Weights of a small transformer language model: 3 heads of 64 (1 for keys and values).
Each number is 128 + 32 x the weight over its row's rms, rounded and kept within 0 to 255. Layers, rows and columns count from 0. Numbers have three digits each. The size before them is the row's rms in percent of the matrix's.

# up: layer 7 MLP up, 1152x192, rms 0.247, rows 225-260, columns 0-191
# down: layer 7 MLP down (transposed), 1152x192, rms 0.102, rows 225-260, columns 0-191
up225 103:113119161149080119143154120115127180179178150097177086145140123130157140150104088160105169176159078090173156167153098132168092138087105172146111194163161123189149112145130161123133161152146122156133097145106065104107066170145084152110185132083094162138145097090116141164123081134030080108108184149123076124127115134178133121114125138105133122125155171128110129158154163116140201079126064139136136123056133202135123139051181160061100162137119151096077135125151136201137154132143102114104122148139102157157096109073135133085131098128120072160127142122201102141156134089136142107
down225 101:098167161101132120114071145135155180158123080103121121218087126158103138128082156106159133126133140140129119034129170106122166092107095088137132155113133170173147089078091139158160117126144114139096193107109133102158107115163143097098115149146168130130144115118150109119154109083127150104117136107101161133118089170118126077061068178117148157169132151180105096144118107163123212070076105113132114105116183132162139121136112146159070160077125045175123083089164125121115157157155173136132120138188098150135136102182102120086169123159066069107143122071118162065133166113166189081
up226 110:086135097142133158103120136174117117096134197182116157093132157151157127099128160136145186084189100150147096090135152085110122146165123150131097117161146127105120127171152180099127075117121102120093107122133118134143142160123108130098127104081150091125116181155133070093102106168086139135181163117084145143139099166000095109100174100146121125115156097102159118093155114174109145170122254108125128113149164122120148128143141128115125153132111204118094117124128096100093142131125105165203175110089180114112101144091167164211084131157102115125100152133140124134069088180136108209
down226 110:112149162121074117156129167121115120174102149151100085182193129142131167147164152184131113148139143068135120069126137126122141142150114109107151133128098125198165068126133097169110126032078224160137163091117094114121114090086093095078149124063084111125153120092101129130143143157122092157168127127156103078164156117086116159154135077150126119154140080117154085132154124168090171097164137111115132154178086134096105094038089121152114096124110124149215195150173154164107111148098097155134145182179151061100088107094162146133085099143099120163101145139108113141141143180100111110
up227 083:071158147139133161143139092114119083124116197132109129091115136169200118151107143151184123141146074080136143140090097104050111102143204119086162121148176168166101154090115049181097125121098098064122134120136088142146091121147115110123143146086155142099133091177112115139130146118156214171167113150178167113180182162133073115124184121098170131147078108150089136197120137113151125066111114116125145187148166183104104113127142129101117129173107128139166135149174112143125108151074167094079133158066138128120171158196132169128146171152116078136063130151115162124080135169129123122
down227 088:153072107126114102114148132165126169133126157127139141137147172117150100165097082125128137111124199146083063135156123125194119103133135133062098086088195169200155189154155160055111114123160106165093138116170108117184139118161117121094105100135144130157094080091181117120110111117108154144180118170079125130097119097106097065151166158156141109127156156123139148073098199169085164218118116147122124070120150113120145099089135175078096146166115107160101080146189096122188112128157097132117125091081164153186121166136153116151156072108099132103109127158185087102134118112119072173
up228 098:096193182162065113151138079145171137186128172090157167108181141104157127119084164132201152126126091166140109148116177168084161147123095107139166147128148125175153122111118138141153127153212133119146081099143164088181142125208147148141099168113120107175177150172189111141110161133142126124094145096123153117113151110179177144156099139081104149143080101123123144090141144174116116125126159144173102138149098129120124146118129094142071125094114210191200050152151081152107131151141126165130094085135062092105160120127146126094132135119219103120166095130128169147083166098081127135
down228 099:095169049108156092181204182137127105146123147130125105173082082107134151131164177185110144111127178164116149164116118101129123116115132141083129127065123084160087090138144137158133080139191125125076122113113084194075142140039087097122114108166125106099147123145143101148081189202182122119183106075139187134127119086121184164113161138135076116128174082121088119160106157083124120125144116114086144111117071107131160165083092137110117125174158117090150087110147112088081137101069057151158142103112148097145130092096082190119113128134169128134160085137108145106131116093146162133
up229 096:129132126151156129163119109073048139124145152168160095115088140203124069100104096149102134062148100120139152145102118172103102155124145065115101097088074122145121094174056080151177115132171108141115125101097154107129104177091132142087160151147137119156109084135080106131148075102091146130047113162161158069112168155148121067116137125166084115133088125163140116156114099111170125098159048127159216120106200142118145169115136096094062175153073107103121119121125188116165125140128138094161186155136101116146073110127123132107085092156099094102193126108121133143136141083096091133
down229 096:097071138107158174073145145153170133125164162163137084098120137105140222108127153140164184168135066185088116138108168137154132059140165140172094134136121076125077183139162104149118219110118125081154151124094108127094082155205130106107122143131151080129177167098133099148166112109176075081156131115112150122164079116170123150179080179143094101137137197163119132156149107110156167150118129118163110166100158126186137146161155127123170151134117136178094165159173108160152145057096156150164122144143135125157176090073129137122159156134131107121118156132169081116074093147126123071
up230 108:118170175124124107101195161092140123181146131121162114133117110087089142103093134119152093178137153133185081077119169085121073100092108130144173118151076138159111093094119171124111142197090103141119143142120103118159094128139108131089109174110147123152197129106131158162133092157139145118146159182151089127147105148095102121189123139184126152159164205151048203171163096118073149139161170179084103124154069114113161098125124169142131166163128117160095098165131137106117123099132122058139113159177107146103062135120139104143112122048142083111172077157174111134135139133095179049
down230 105:155151134115163145125086133082124125160139109113133127152154105098194115068093147129161184166180158126080084132131083117098162113112121149167085144178190129100099162078143181167097162184123167061200134111079157077135172125152125145113134102104087156123130074204111100139097142109116089129091152154056151142105084128091112168071187082139112120112146078097100111099141173113098183075116114165093125183142105166151135158119151085149132147139096121166095178152117117160109125125100094159179105111135145121121129202129127133111154175113167168173149133104105181134128162065194131124
up231 100:109109161132180158163193093172154169103134128127116097182125118138078127201161084107108175191157096168128153153147104142109095144116095166121172126136153155138141152138126134134107147125096091075171128143146097103143122117079126103139127124118099127125178120109118138075125186162056156140060150121114121206148169129138143208125125127203139039101154102132174135126110117157107147164106139145180102144122075164097180073106093167168121130123180154136134169137109141095097099190131108169095123134140068199131170136109168078133132162191193120123137127209170138120112143118114140134
down231 102:122149123169131130139133113102092111122132079126144148086101096160135170097138099186110123127135088130083189139138116091118126122149133128140129124103150123123132111135119132090109116128104140146138139110136122130060112118110143144075140128071068081157070175155143076172114183126161178151109166182106117119181151092096156139121203087149115173143107173121183173096072139103171159113165072111060138076157151128147115183142093128139147088110100119158087162227099207179157182145134080110128082087090134125089176155150142115182118120122148145050055084143108128098157106117149117181
up232 102:111077098084106134116114163201126087145112141140159099132148130161175089150110097115150085094091173164128164166174103136121149125103128181143123140100109122163089137190133175189152139114124055140163140154106122088111170152093201076133154112061134157118150127125137108121133224104120054111101107132153123118111069079161089130116118097145113155119076109141163103067163140151138145150163158189153121163152109163081174098077115177156156148159117131106086142098082152121153158106142156132148143118122103128195140116108148172092155187126080141086172110070098172136069175062110122137
down232 103:196180086056131111116171091141067130156163148126137116116115130138137066085156152174105125121119041096169089073128082106070145108064140099105167135138096084092160166116117122109090157098174170123166081130116123125113155122199113148164076135151159161116134135136127133127119115106095082099122120150105126103072123077101079136123148130125150122081125117148134140139137133122089152106147159239177133184088132067087130112131044152139098100152160137079120124150107108167093160099110140071139095145132141085105079111130156127088167116091065107105138180142122149099144077119081179133
up233 096:084105120130112200131117105140106092126134096213161116169161102066103069142101134141154151091165073155165121145113137144129150092103108178133152133194162158143169133163081104161139180110169135094074097099100158086160145112127095109098142063105107139073122133102094099121165168204124154078141101158069149148164148089139127119128172111121164181118109165129130076116125148156097166176147162158109073122129107146158110120130138155114050118186164160193136143144109098150118114139122121158229126137121160084139110161130162097131139160118162134119064131097168049114084095170144146133
down233 098:112116127108131136129143116046108073158113138197106090169116084140114120121190069091075160152138133135117106113116089108058114160139177115105091118139131089125125127137100189150137136119173129153191192146107111091144135207122140125140157091117113121099153092143134137135114148128044130151165112109077129130138108123100149141066148094175177129107118060119096190144135158057135144138090054084114133119117103079148124111079105163076139128129076167151162064102135070095091150167113149158039142110169138118093089080144099158104169135095101107133143132134167064145159122144125140174
up234 098:186122112103119094133058126091122113132165152121115103151120132092139107168140133109111117188092072121130143181124046105140127111159148149084172102091152164118160138153147112086098168124085083133134144140116138077132163131149127136160123153177090149164151109161100146068106093161158086147143136125148138105170128084146098143075171149195099187142157108131107091128154146079123113103154116168106205115136187156077158157125135081179124166167111145156141164187075053105084189125173159103172094111126100163126116086137060077111161170142130075137082049102143122126134114068129158137
down234 096:067120151135119124158174178192164176146156191144117091069112097132096110175086159121081137091114149126136156153135130119121141131141121120146124121154114172108152148191159081136145138080120169198076096140109153171090157166141132120117171171127137175117127179122096143135164096149116113100149151062200157066123182108124150114065146153114110171109122100154187089128166063085079149166106142102141137106125148116098140144127118111139082155130086142075145140102134114168145075106112086136170165175141106157078137038135128166130074177105073123081147102101158134162062094113155080135
up235 108:146144138139162155074101140060091134099103096143162115128071146120112129118139126061100104134155044156152156173154154161174171116106137139126102165144121069150133144183153091102136164146178131100124139152123122130105118146107115095140139082146138074144177133119119117158089119170083155053079134099067135144134088135122121164131107097125145120127182114135092085080185168171110065122206114118104167131144073115126114140093115045157104097137129121166160115119155135108085111124084167201164159127140160166147159116105158087099151095181114144079109116060137105122071132136162089030
down235 106:101145154134154111125155204142158124121066102148094083113087129111181169157118164164174164116054167124094123136142148151117113063070192126147126168115130136067113171142201107123154124173108168109077118187137132076114198095131147087141157140188150123110181188135143122116109125135117222140105082113122127115154133192120110123160153138106152163085150170140149116182179118179131127186157189162159130105179132100132145168098145064141094101172089103084165120150114095148162113140121138103110107055114108152133180128154170088145154158135164091153140154124147112105103130144164105132
up236 104:077158141173163140187145152097098106095187116148105115145147116117116092140113099124151160152106162107159111162088141137167146168146124184180136113172166141179204127052112131079092089167087166107093104186092073155151111101125124114123192106108212155192195118129107096110165085102109131131131116134195156067147152129134139114082067129127104093090121102183094163119128130178141141084186158134141088152058141097151123127137197146150156185147189137095124144121141132147121132137113135176131163129166106085088151140113111118127122090142172083057124169123131086144119173137138155125
down236 099:111094190116149140110144060080124159182127106182214120115135079114080138156141152173112103113154175080101085078082094148121154173130144137088112111125107119138112120085105041157092145126076180074178181176143138122147121176139175148119142134088094103133096099154072126193117132149126103165124091111113193129165093099162162171088161097119198150151152128162072147156150110127152115085103125086139113152112136131137094132112127135168049113137155110166133130118148174091103139156145096186125171132084088145114100161194114116142077118125092107078119150106162186105115142090151103143
up237 105:109165102112111133092153169172165165148151094084109129148129177123155117170136147100070165157148157146161124109170145090166084121083148122134125131189112158103119098104140118146163130145195131098164088167143113135198097153175116099141143174152117096180155106114105077133069170200106128057125109151126152163151116120131134162157095174068126161087123152106106149139193099060121156131133133087121084111130114121175026170130130150144151091099132146092210121121071148076064090141145169085111108100103152119099107159151169181114138174115156089156134107158077089149151179102138119131
down237 103:132149075107069126124149119113086057128134197152156121140104178057129094156118154143089124141120042091151099166145144124118112079171178110108148129145159123103151156103105139095108158102152159163061112138176103120152188060164154173093131161096152092070156127106159088091167161128144093144140114121130095088113116216159149149094105106155133104125222107125113125117139113091096199116157189125144117098061179149143146091111126131109182089105154141125085148159092126151167176099156136086109110174170094134127151119150145096112102162106148116135177072150088122141106094155187129116
up238 122:168174131212141098182142095151132166144068129061129115138128155151186135124170088086120122137084203206187159130124114151082097147103145147161095097158090148098122105142086181087144152150132110101105078077151101128172096105127178138151102118131083127093087080104141107143173133128143150117111125107091161146104209120161115115093104108141147159142182100109121119150172134157095086204090152126104159117166102123140116104112108134159087183113118123124094096137082141078110117164148159183174101201085165146092098121133096131103147137121182168113095158140148111204163098140108184111
down238 113:043159123106141147123132131123169145096090192190134137128096148158153082175163109095117133115129144126156144147160078146126139185130124123119063104077120131163105128154113111149092121095177111116167118150093174069086070096098090159048128138161161126153122172130128084122123145117106081161095147074108103199137114155144120168126206077148135126119110149190068097143076112134165114125120136123198134157112144054066177144161164137083061101150120098151116110071107191128111100165091124125094117110196110137153161107129173135152168140137130109068109134085133145144146091186126129129
up239 105:153107164115131130100175114124159138117172167097179183140177162123143109166156135174154139152046148147106167149106147140139098122121092074121121104151160124152137132175095129147131151118097109142109169155117119106183132157068097196073111210063139150079124110115119117134137107104044102111160128124175044151112162083169120115096159118063142144193109140199132108158093140136127100134073101181107115141153141111122103072095165125099073140169125136128097189095123140127135166127124182162135131103145146125123059239140139166095161134132129115144119180079134134080107133126118140164
down239 109:132112091161128136135104113103108140159103114150163174174179124148149104152143154122106179125155173116061162156179151127121118143147134140112116168120123088051117110154107132133106129115127169066146104123117161105127140103064152113130184080088124143118154114135147139099125125114156085122175125096143090136082135179151133136149128148064092134107072101088144054108126151153135102255143091091118116226169129135095128131094052147134099135073159138109123144158082152107125147105098141129074185112140156146143195157094085103099122111055132126083152137081127096094167151144180196112
up240 100:090147111144110164139106136126161173146156104118132138064124133154147159153139142163161109162136104161140156061128115105181124149136138140166128199156107133111113137174146126120156140096095124020120120107178104120129117101138082172120120145079073119125138143159150094052140169139131113113071118134105141097145135161120124095171149145167135141095131187158116101084145239146148187171125159103148058062119145162144136035164149145124062112155132148136178151145084114116174189134115108142078051149100111117126146097132160117124145194110138118099144114049131169174151085125124125156
down240 095:158147167147086127135100067157202150117120134105106125099122092149128100133152154172112146189194136183131172178139120146188129100126163184143070175082125126105162090156121121172130092163141140111150152128154139112164156142147096120123146183198126077096080067142079109176126097166141130121078169078138148113073095150080169196165116058080138130094108084156137128177140120163144154096115156093111095095131115073094119103103113113148091145065126160114117183164187119091147106156099173094114088136094112161148104123073151084090097140151096124129102117162072097123112123101156116076
up241 100:151090173153100070152210079153086160146112087147149144158079042094114059161110124126130118100133141124122174164134105133146125158085133117119162140106120139100137102081104110130139097125193092118164103122128058080165092111148160062165120092128146119079153117097181126111158168105107182096133129106084087126116141135124123107151155175114077117147155102138171151142130170093123155143143173097116108209125082147143108220101131139178091098190154144108208134110166114087122179142130130093097108145108146134054142169072148200087091123153112150117120112135140164128173157140144099123
down241 102:093135139127160133132141172163130071087110112148147108155125132115155160067087146114133138127101125124162073144085118130106160084146163114115154153138153098068142121156106067109117144119104118153109138133144096163169112185126131128160118062069142073118170141101140162167132097114177041106053101135140122093198147211151124153143182155125092137121148155130140054175172134167137108158116061095176112116176053160110156075132120158135134095124170144158116109111143129108175139159048149139127115155111090085117073138079130147137135140134127094167154093103147083064105131196124102061
up242 106:105144157119185147149135152134108119077134144116164129100165152152133143168123107087187178136173192110118166136127158142125129110139133120103178093117113155130136119102113137170114107132096146162133124184109130122094182100127154103186103170123126044085190147130106092078136093119153148151146105133070122115151153108113188209104087106110079109111139125171103145141066102135107138169152076021175119189132130132111130107104062094100090124133086131181172071163109099111099134161122102137094150153143156151140151147184117140141168157113101098017174121140143102138197174092139106112
down242 100:155082159101116115109093104122130155130126132155143101132102154102083136094076139109109111114157116130161053197187107105128112158095099112111121134120065168119158162184198101156103098134146143173144134177212138132163068100130119168164093127112106155158191119136119116143142176173171098142035139103121060139141118148142116095176168098151112094132071094097135101122073123106119071095157148123127151153156180138189083178104140173128074142185145144143110117128108113126156102154134155119126100135128153091167146091066073098116198168126175196123108145096153132096168120132137071154
up243 103:168160169163131093077128073144095137076119155165105082140122092068067115192141091153163123120123168123096146135091111082086155167164117111184130168171119147100106178128066101107094121109138091138170148118109123193133124149140133144172076141142155138144152106096105124137148142088075103155141103161165122142120207129120104141092123135133120189135127191150104046091124122143103096103143180091129168147134097155100172056103168126166106080172133139083151136139115148171155107126101148137108172065136113121108112189058134063161128138128114054172148099104103147127117136197185148101
down243 099:148135092087114109117172130115148104137226125104142127171152140137103162126134190108092151127121132157097120105095146129078145094095128137069103109104126102191117110174135095178171123156144180099199131132064116140124079077124126119125148100142220133109099133149135095095068168083151088092107127104146107082141107177165122083117123166144107145183156123128085113140108127071124161150074151183090113056125074159130132110137119153096134132127127102122149116149106188136096163098105137057155128088107078147098074153135135134074179123100114058075126082132190087101179159092101096136
up244 092:098134148121115113115149100096106140094092154115099150173187135108134078135070192099089179140120136108111079135103150113068116144137133106182101146137161094099062130095096157089139096073144135180159114135099151111153186063113158125159124063052131109087075092122104112142068096146114133166124115154170131167141138059117135175139144125168149186137122122135095100165069124138147094132134125132077182112152129175111114162096114131193105115130164096144184108082117151200110177093099198213085141141130148100184113121122136116130130165132162108177149143141076088105169126140114161083
down244 094:113091163162135123130153114087088130107147196130120116104159138089132173142130170184049130118142148126083102129092115135114125134090097149150175123098140122155155135124111116200116165122150121109095067201150188147174138155121117109205142174123172168148108110198183134109091138149119145174120128082112199158173140117099171130124080108119111148174114111067105202070142100115107202089099121180130131125074096127171091144209146087112168139132153139169116135153134174120100123136132124097121107086145065127104147112148143225192146139115148100131119118111179153157126158084116110138
up245 105:083138153116120090089112185119150197139151163089083108131100115112101117139118147085169149127139126133166173162136175112100096129144076102134101155087150160130142108112053178150138098113112112113133157111050127092114094127134165110095166155149190199102131152156119126090133169072128158096170165167108106141149096164202186156059081069092180088169138118116123072128122139190131117087154098208091120170134109119169122112107081095097070157108125131085074142112122162122174079096112117110105125145094117145099087133165137103144161152087111132166085091080092151082136103111164138159
down245 103:106210134158165139189130082161167155127130183158080038126169119161097121139116160158119131153048155110127145143128154097129165124057219044127150069101112149157141103062113102072113111106118083124134127095148106121090089064094167162183135144170150155131145096153113121151140124119070091170099104098157118141132173093173139087107123183152096070116134057126123132087111142115181107126143117113142077115139124114137112103106091076156115180112111063145134123137183119119158105141149154110137169119127110118122128124118113109107169192166135109132156105102168157204128174137141121119
up246 099:156126150113133174145186073137100171159127168113102133190110122109099121137172135139099135103110085072109177092117108080105149154118138146151101145095126086089183108146141135121087083176177130133210145159157117209126124093145110118156122153104113144105141098125126092180120108154146109124124106189159134082087074073159141074133156123129103108078099133152083073078102149100062110123077133079155184121153087150128080145089137140152152145132178071108073117046082139094155108156097092133172064144110120111102157160145154116108121168095168078080133138108108193169084124106132114098
down246 099:159076103103103173115132134144134128125167123138105142115162147095114169168123127132077111121127097054113151140132157217128170107107160098137135187100137043157039137137145117097093111123125145086160117107156123190115120117099113125131110139115101128040112121077132123151093104163131099123166101099188141079125138064188084104124185182149067123055122138123107145145131075102157161183129158129105180174149142151091165108122156145156096129137133160101080127094133087137113068105086163112158050186158089099165145134126143145160104101077107104084125095108160110070115139179122143116
up247 087:071085081116125108143085138134161127153156148122126129088206156150161163128142147078190114134156113057117172106108143142179123114162180138067130122077111128171093101117137158090084128114119098118117123103159113064141112148185045062165114104119123119103083125113127133101068166116090122123159077090075123136099076145129142163188095111168047173075118086150138122139087099098127124112182133142157124132118146088117105114180160093154143123120110074119147097103147137113110107209100173156117146097120144179134107200063113119149183163170124146137089159097143117147153195140130106141
down247 092:100149094127094095081120125169085123172114129168163118158166079130108092147087136063116142115090180188170097102107114159168170146111131050166104141136123146133131163182137098134187142182119123116106130097139133147153120084132148142142121186162158106112117144142124099172112094139167164158139147157121183182197127130121133094186129155101115036115175149138140066094125175172145147128142153182131134150054148130090175141145136163120146088170145107131213138087125113147101157089084070116170071116086112100079141090149188128139067105144120123077102149117070102133088140100152135109
up248 096:128037152124109166107166121113126127116080207123095078146116188186148129165132156083171098154098169108132126140115165137104110131163132112128155130172081124118117167062122112110103191111136138080100160123183156141109124097131124100085106113134081081131141115154094093155078155081122130101112107136073111127143115125097149164074097148139077136119143196150109137145097079128103126090115090107132125123134149148128125102133118164141077133112128134188081025066072155236139113125157155125125180128158102085103119083113092138177139124109127113069154092084113159188120112137071078152
down248 100:200141119153090073134123108156139115144110177121153123178096120147069095137081150174117135127134131127181172137116171170070133136089194167147164097076117135153233170109125138097130143123116151113095092146075196112117152102117149114195126115103119132148132152131101058117146166134137136043127158150111118113100113119138106082172169208102138139147151063109119140174188131138169091111197125139118148133091125160181122155107077118080109140157124135196134054113132151112105187148164075137110083101132159141128071111104093133131149139115121119085109165141158138048126164132140133118
up249 088:087177169084082124139124156150138197142174093076142109130160112140137118120159143157117089114181147064076158184133123139142112089162105109117092134127117116176073161149086137151127126149110097129145100154141174134116130125112166111184161161097110163183148091112111145145098184128164159088115101132139140123178137128071151208152205120168128133103143160105119166066114053154100165147093120150128126159198115082116194158121111141104118094139168149091132113105109063175150139104087109185195081117117065123083164083092112134145159128139203142176142125136114109123100097095065130139
down249 093:139091170108088196183187170109073030142175127151136144131113157073130146118127149054123085125067181084118153121107110149145122099144132135121179118147149108104118133162123120104091132117126148153158100080185135070112103133135104132143045113140086121159097099130177097143092145136164141158154183162102138167135121144168161121189062171103148158103150121059120153076101112122160122085168127128111141068109096160111133139164172128164086196182167116136109152134065106139109112091160149072183169091119141160153121074123148089114134163145131119088107151123165145154148117129158192103
up250 098:150170134128125151176169108159098078146225110134123158127147117028173114083118117136085192162115100131133110182124108158106118085142121107145069117086152178133116149105200144137115081135158134180119167178096126175124112128091106103140109140062093130129072149134132106135143123113107102166146130115137162113149164119180108143097118079188165127198097103130090093113118109092152158124118117139140118162161115112123090190137163125170181090130112159132083197158115113158120109090123100174090131130079119078081118162075099157101223170087127126083164116107142128159088142165160088106
down250 101:139181147045121094101168154165112108169133100193143131156151100087134134129111149158111167085145132097163111146141132070071121177124103091116179093175122109134131169113080098145163192134090140126114134096119094194117115174110183152130214116159133113111155150137131067109079106105135122148083162098157168102152137125050127096145166150133101153165118145104169191126151126139145100126095154120100118202113117117141098158105147062171126133138105054168073150142105159175168127162072165125082172106076158164142124123116163101171122116133151095130147112180172116176182145129116069163
up251 112:087134096096166148116097106079152126122142154176094159137026127142135103108160120146129119129136122186152132110155171098141160107112045072150121161142089079116173134165181153095167167097093154116129122095121158158097077132099180165155120101061167115073116100104169096119122197072168117196141117123132146142084116160166107105127173171174144151091124147125084081088151061124079120100099158106157134128104103158117180102118140126200108106117108133101185096155070168127117165104147099161150141142179104135136150166047104141129109143105071117097127114094135123122167092109105120067
down251 109:119108081155158107113128113099108157130149131152131090134120127084079096099076190156131114078187172132098126134152194115157144149061137149139053081158197113157102081098098067139123137138154151118123123154116183075065131125154172128130155112148084115143123086182049139144113070100122094149106137139147136172121154136128163109122149187093165200097112145120106122131069097125141120123097170102095129143137132187137173137089115147120124156126188115136169157079102101130141091160095112089089146131129171105201165122159144151142110084184114169173092126062063099134163160079117175142
up252 087:095133106146104124168109073143094112114128149074135157074103107086145099144134171141128105075188138119126195131190106149161118147155050181135172154113190168138134135090134169119131075142125185179186100105155136120132160127139107125175113178092144081128146053151115130171151137146129140144098097134149073147154146089100112126095127155124081166162187130096156160135110109131065161119125123136157131148128195156120101155146132105077126094131149096119144067143108172081199110138115087126129176161121108135110122142050109101166159142137151097058143137191218165201161137130107121134
down252 093:097116085099133147170129172181147153125125116179114112093047101171134150120089129112061146127177092087131165150069116179128128066123105160110096158080124122044116155125115100123129167119062122114128121136134126114074209132161048135119133080146182112073123156142160109099109118132121101123138124122160117127137136144149147197171163112167105160125121148114106128146132162118123124188188105114133120096145105127128175111152064141107161047107123214102120141081104161132118141132063142156105142117104143184135100174195106097125110110107081188120111162107175142108086080081091147165
up253 102:129159137048093083140148134084121155140074165147091165141148110125103129098123161140089134089092092101111142157151127155176155152105134091141084032122073169166116115113106121172089095158138128121068084125085053110120160172123104102118108135104145104124073148144120189175161123126066131113127148187100077169157137124156101147119105136137131083133117092153154114101090071169077051186141099134154142094163073138149174127087103145151152193111126147104085104124164100140117138126080124130103068128137153138157167158183127116182233160116112117136140139057114131132131128085115128156
down253 101:088169094198159102105157130134083116089130115168073142118097104157082157070058121157164115131153137135120104161067146141124160100060165108126089119128170132142149127126123116152094039108099125131143129103160158100119157114104091153142139113101104144081169085111161152159082150149172152141150044178115054149154125136217140123103158115091175095156120174125164162145134149142130113101117163148087102123109137128055133111144114148102174113156072142142131152113137084065075141190077076154131151066150060111116133087152173096107112111141125141162164109098140133050156109097118113138
up254 097:126119084145152116127171073128133090146157129150097136134098098128144141165100236057094177139178116129083172137162124149172133133150131141076138081121179143125091076125127083115110123141127175165179162129163096137142114164147179124123113099165127168139087101159216063146120103073137186121119118117096170088111155131168098126129152142091103128164148181109141143187171171193041108118192152142153147094104138100169131183137123133090193173149174126114127103127103109123147139135148117126131095100139067103115125139053071167154124131188130134171105135159136140168077120098146124147
down254 106:120180096117068187147116085113120130189143129126095130093173093092082115122099142133112164163140122115095114112073127141140142192128182135170078119132119102100106115149130184112091181144174118168105131145101139124174109127116159163060109061144149068104191155115136083118170134093093193103209120133116112152089129097089098106091109175116133134133155138128116159157135117155187103126115111188135098118121159169112064164104163170145154116098147059119172127155110156086094096142048082096075125125145161082137075163119135109153147089155118144144149079076051091131134111103137104080
up255 099:107123131142175144141163088089174164151122111085106121121161112128163176070118121083117111110180089089130160150137134089142100119104110114067143063106083138103154129110177099112059099203101137110130176200136093145147131133161127096096130137162146081100121122177102109121204107139098117158171091149110174121117096155114146085103136152125215153084115112132156119208160097103085115089128139147095066171145077107160146112156182133128136168153156116130047164145089213090159149149109131145091122078112128082181138111073132108168168107140092120101097113119160122181113116160167115147
down255 104:124133148079158124104135099098117107128060083104082111078126114095149112138083082198166172098111112130187143124128176102128193129152079123088065183083111105111112104136126167106115135111133136100207115084147153140117121117162177131143126128047105118117133161126140132116094152193093141125139146124132193161111086141111123100099166194099115121044122137154149109064183144104136192147153086171074155105124110156135157107078076109134154135145157118150172170151128091204105092106121148148137142112063126116113052128134106101123089108085146153107135118103182186149117171176120113090
up256 085:085090153156140149166094192116130148106123143119112150154167159135184089110134125151128110167125130140121194129086090105188099143133134158123099128097149133113083161188140098117099112159103066071095180108086133117129206091117096107062135121151137154087144123118161116118075053114078090173073179120124119084109074110065161119088100208131148178155074086123132131146099121162188121142148083134086157097142153122113169105137145089154152154109106127147174161142080148128132126109171150030130126121172106122152084134102129108173180121086109155097132138130106101203143142182102103131
down256 092:116192112094090096146151133164175063124139125181130151154133096121102138125094156092125053082152125138130152099159106194129164169076115142109194135125175082097089130117179130160092084104174143174071112125157186171170086200079145142112131103166088160133086079095132156142107169113148110133116182163151095114140127117150140099120113135116138119169115129065159115132109094102080108091145084119164126093132095093092095163198143108068129147130178080138132123112092223115129146138089147130045110113121154105086121100112086132128082089097134172116115148126155176107148153120163173090
up257 092:145115115096133075079163180189141133151101131161071154097176124112195103147153103127172130100134156177182123188109131077102089147093140124165162157094131116070133087148123087098184166161098078108174100123119128161136147160090112137121113147106090105099140107118110137071170140101094174139072144123149144152045153120148086118211158110147117150114096121106121152083114101088074102072151117171080094122122141184127073124124133173127085113109157119139134130114165111190153127104098165091115110149207109084137181149060153079189063130142124135172139100172125151142151156142135125103
down257 095:118124143135144170119080144103158124129157140195125104102126183122125121071184075172121142129109138183102141140158133124151071111130093098137095083176121095120123174109119154144149121161132095129094140032129131136146140094110094190133204113166163115089153114175147073154095161187228126145170131089132108153152081145124127071034140142111172125117148127099086152130120157130160104191109143104160127062128115136110125129142138102116131102125114148159183161058087115083166145132084110140168128069148128070156118100160187131165053124125159180119120154117127116107095103111079089124
up258 095:007140123138157119143144107127123122104111120145089148136185103136139111075109096204133085118157141137183156134118140119136172122126126137156141140153134137153162068113133191143155134115139126181067099085124122071171118111168067106186148150109081138147128168108113106107108122158079095120104118114158120133126145115180181148132125142157110127122158077097167110193091107137098151085120132114163091115155182188159176200106114131136102137152113104151085113102126165052165092022102151161164120100164109079112123091127106161120102170157202110097184114089145165155184109117116119140
down258 098:133155106119110135162114066113165113165102184184048142141154149135097116120138090098133123134126102125141106160124159092147123138097101197115147073090086176153112087185154125142157046130160187091138128126126174075112124144184051122153113140138122144013152126136113102120147152137160201102125144070127116116140132199153115138119143110085125141130119144116153060166159125132162071051149143081082134096137110112115172110117208187161082131136139138133120162132166159042158125153171130147173111145139112132184114115118105124123098106078137114133104141097109092162092162127157111119
up259 102:142143128178121103206136154102153128107138113152095142132097062081158072130105094081155181109161113086147092118172152125140096136067134164086126185136191106164147081112107135168124133153128108168166143119170103166151126132165177148115123103063142163149156196164127106086114122152100142113114086107100132170113132161086185107178121122158173147123142118128136115213107133139088078164127176115197087089125186132123129152116097113160144148093185162111140141147207084137105129163160108106083111100144088056098099153079053105148156133104084095135089159154134176140148177128112107138
down259 106:114174101112159057134151149085109145154104100060141148164122094077088093092136149184120135164090101191119109136144105121143139130154152099112150151130147116127122074134119097096147080059174107093145142109066127156087151091185066104138145089119121151106142129105126146119143163136104099161077125167219135097137131077112091140089096118153088129121121146122181156162098086160178155178172106142137128147195143103098140176160153141165120133177182059106137083089114152142063089122124065136099163156095110178065057164133075110147088141135107140086115073111143143124086134116158134099
up260 115:126122100082072100082142105173143119121174128159144077149156147172108040102191120082088091162080153178074130178067179132155140084150170130162056139144100102111105142120133131121113119115150083114141139135097047143162150151117129096136133132162158077092179104177059180137134151152120126166161091160100103129103136094067060118108113143109158149183110136140141139151135145180136157139082150103113085118121116100131173085109180113139099135089121187161121096129124148142106117099140097124173115178114118185047199131140159113143127120112156101092142057136089138158150146097177137141
down260 107:106152107116099099142109063154138163140136105171123055085141172114092114148123191148139145094154105099097139111118071158101153146072151091140174116130112130145091114125094116095171109094139119159118126160102152194117158141095110133176046114111118135083159103080104116116106169121121157185121119117110087061125128140172133111094076109111151087134144163193128090117156115112166169103098132099077120146094118172175073143164118069110086085120134085094116087099102088183148093115132141144186101190048133092103113092136163087139130146156136156106096106110077168064152169086103096053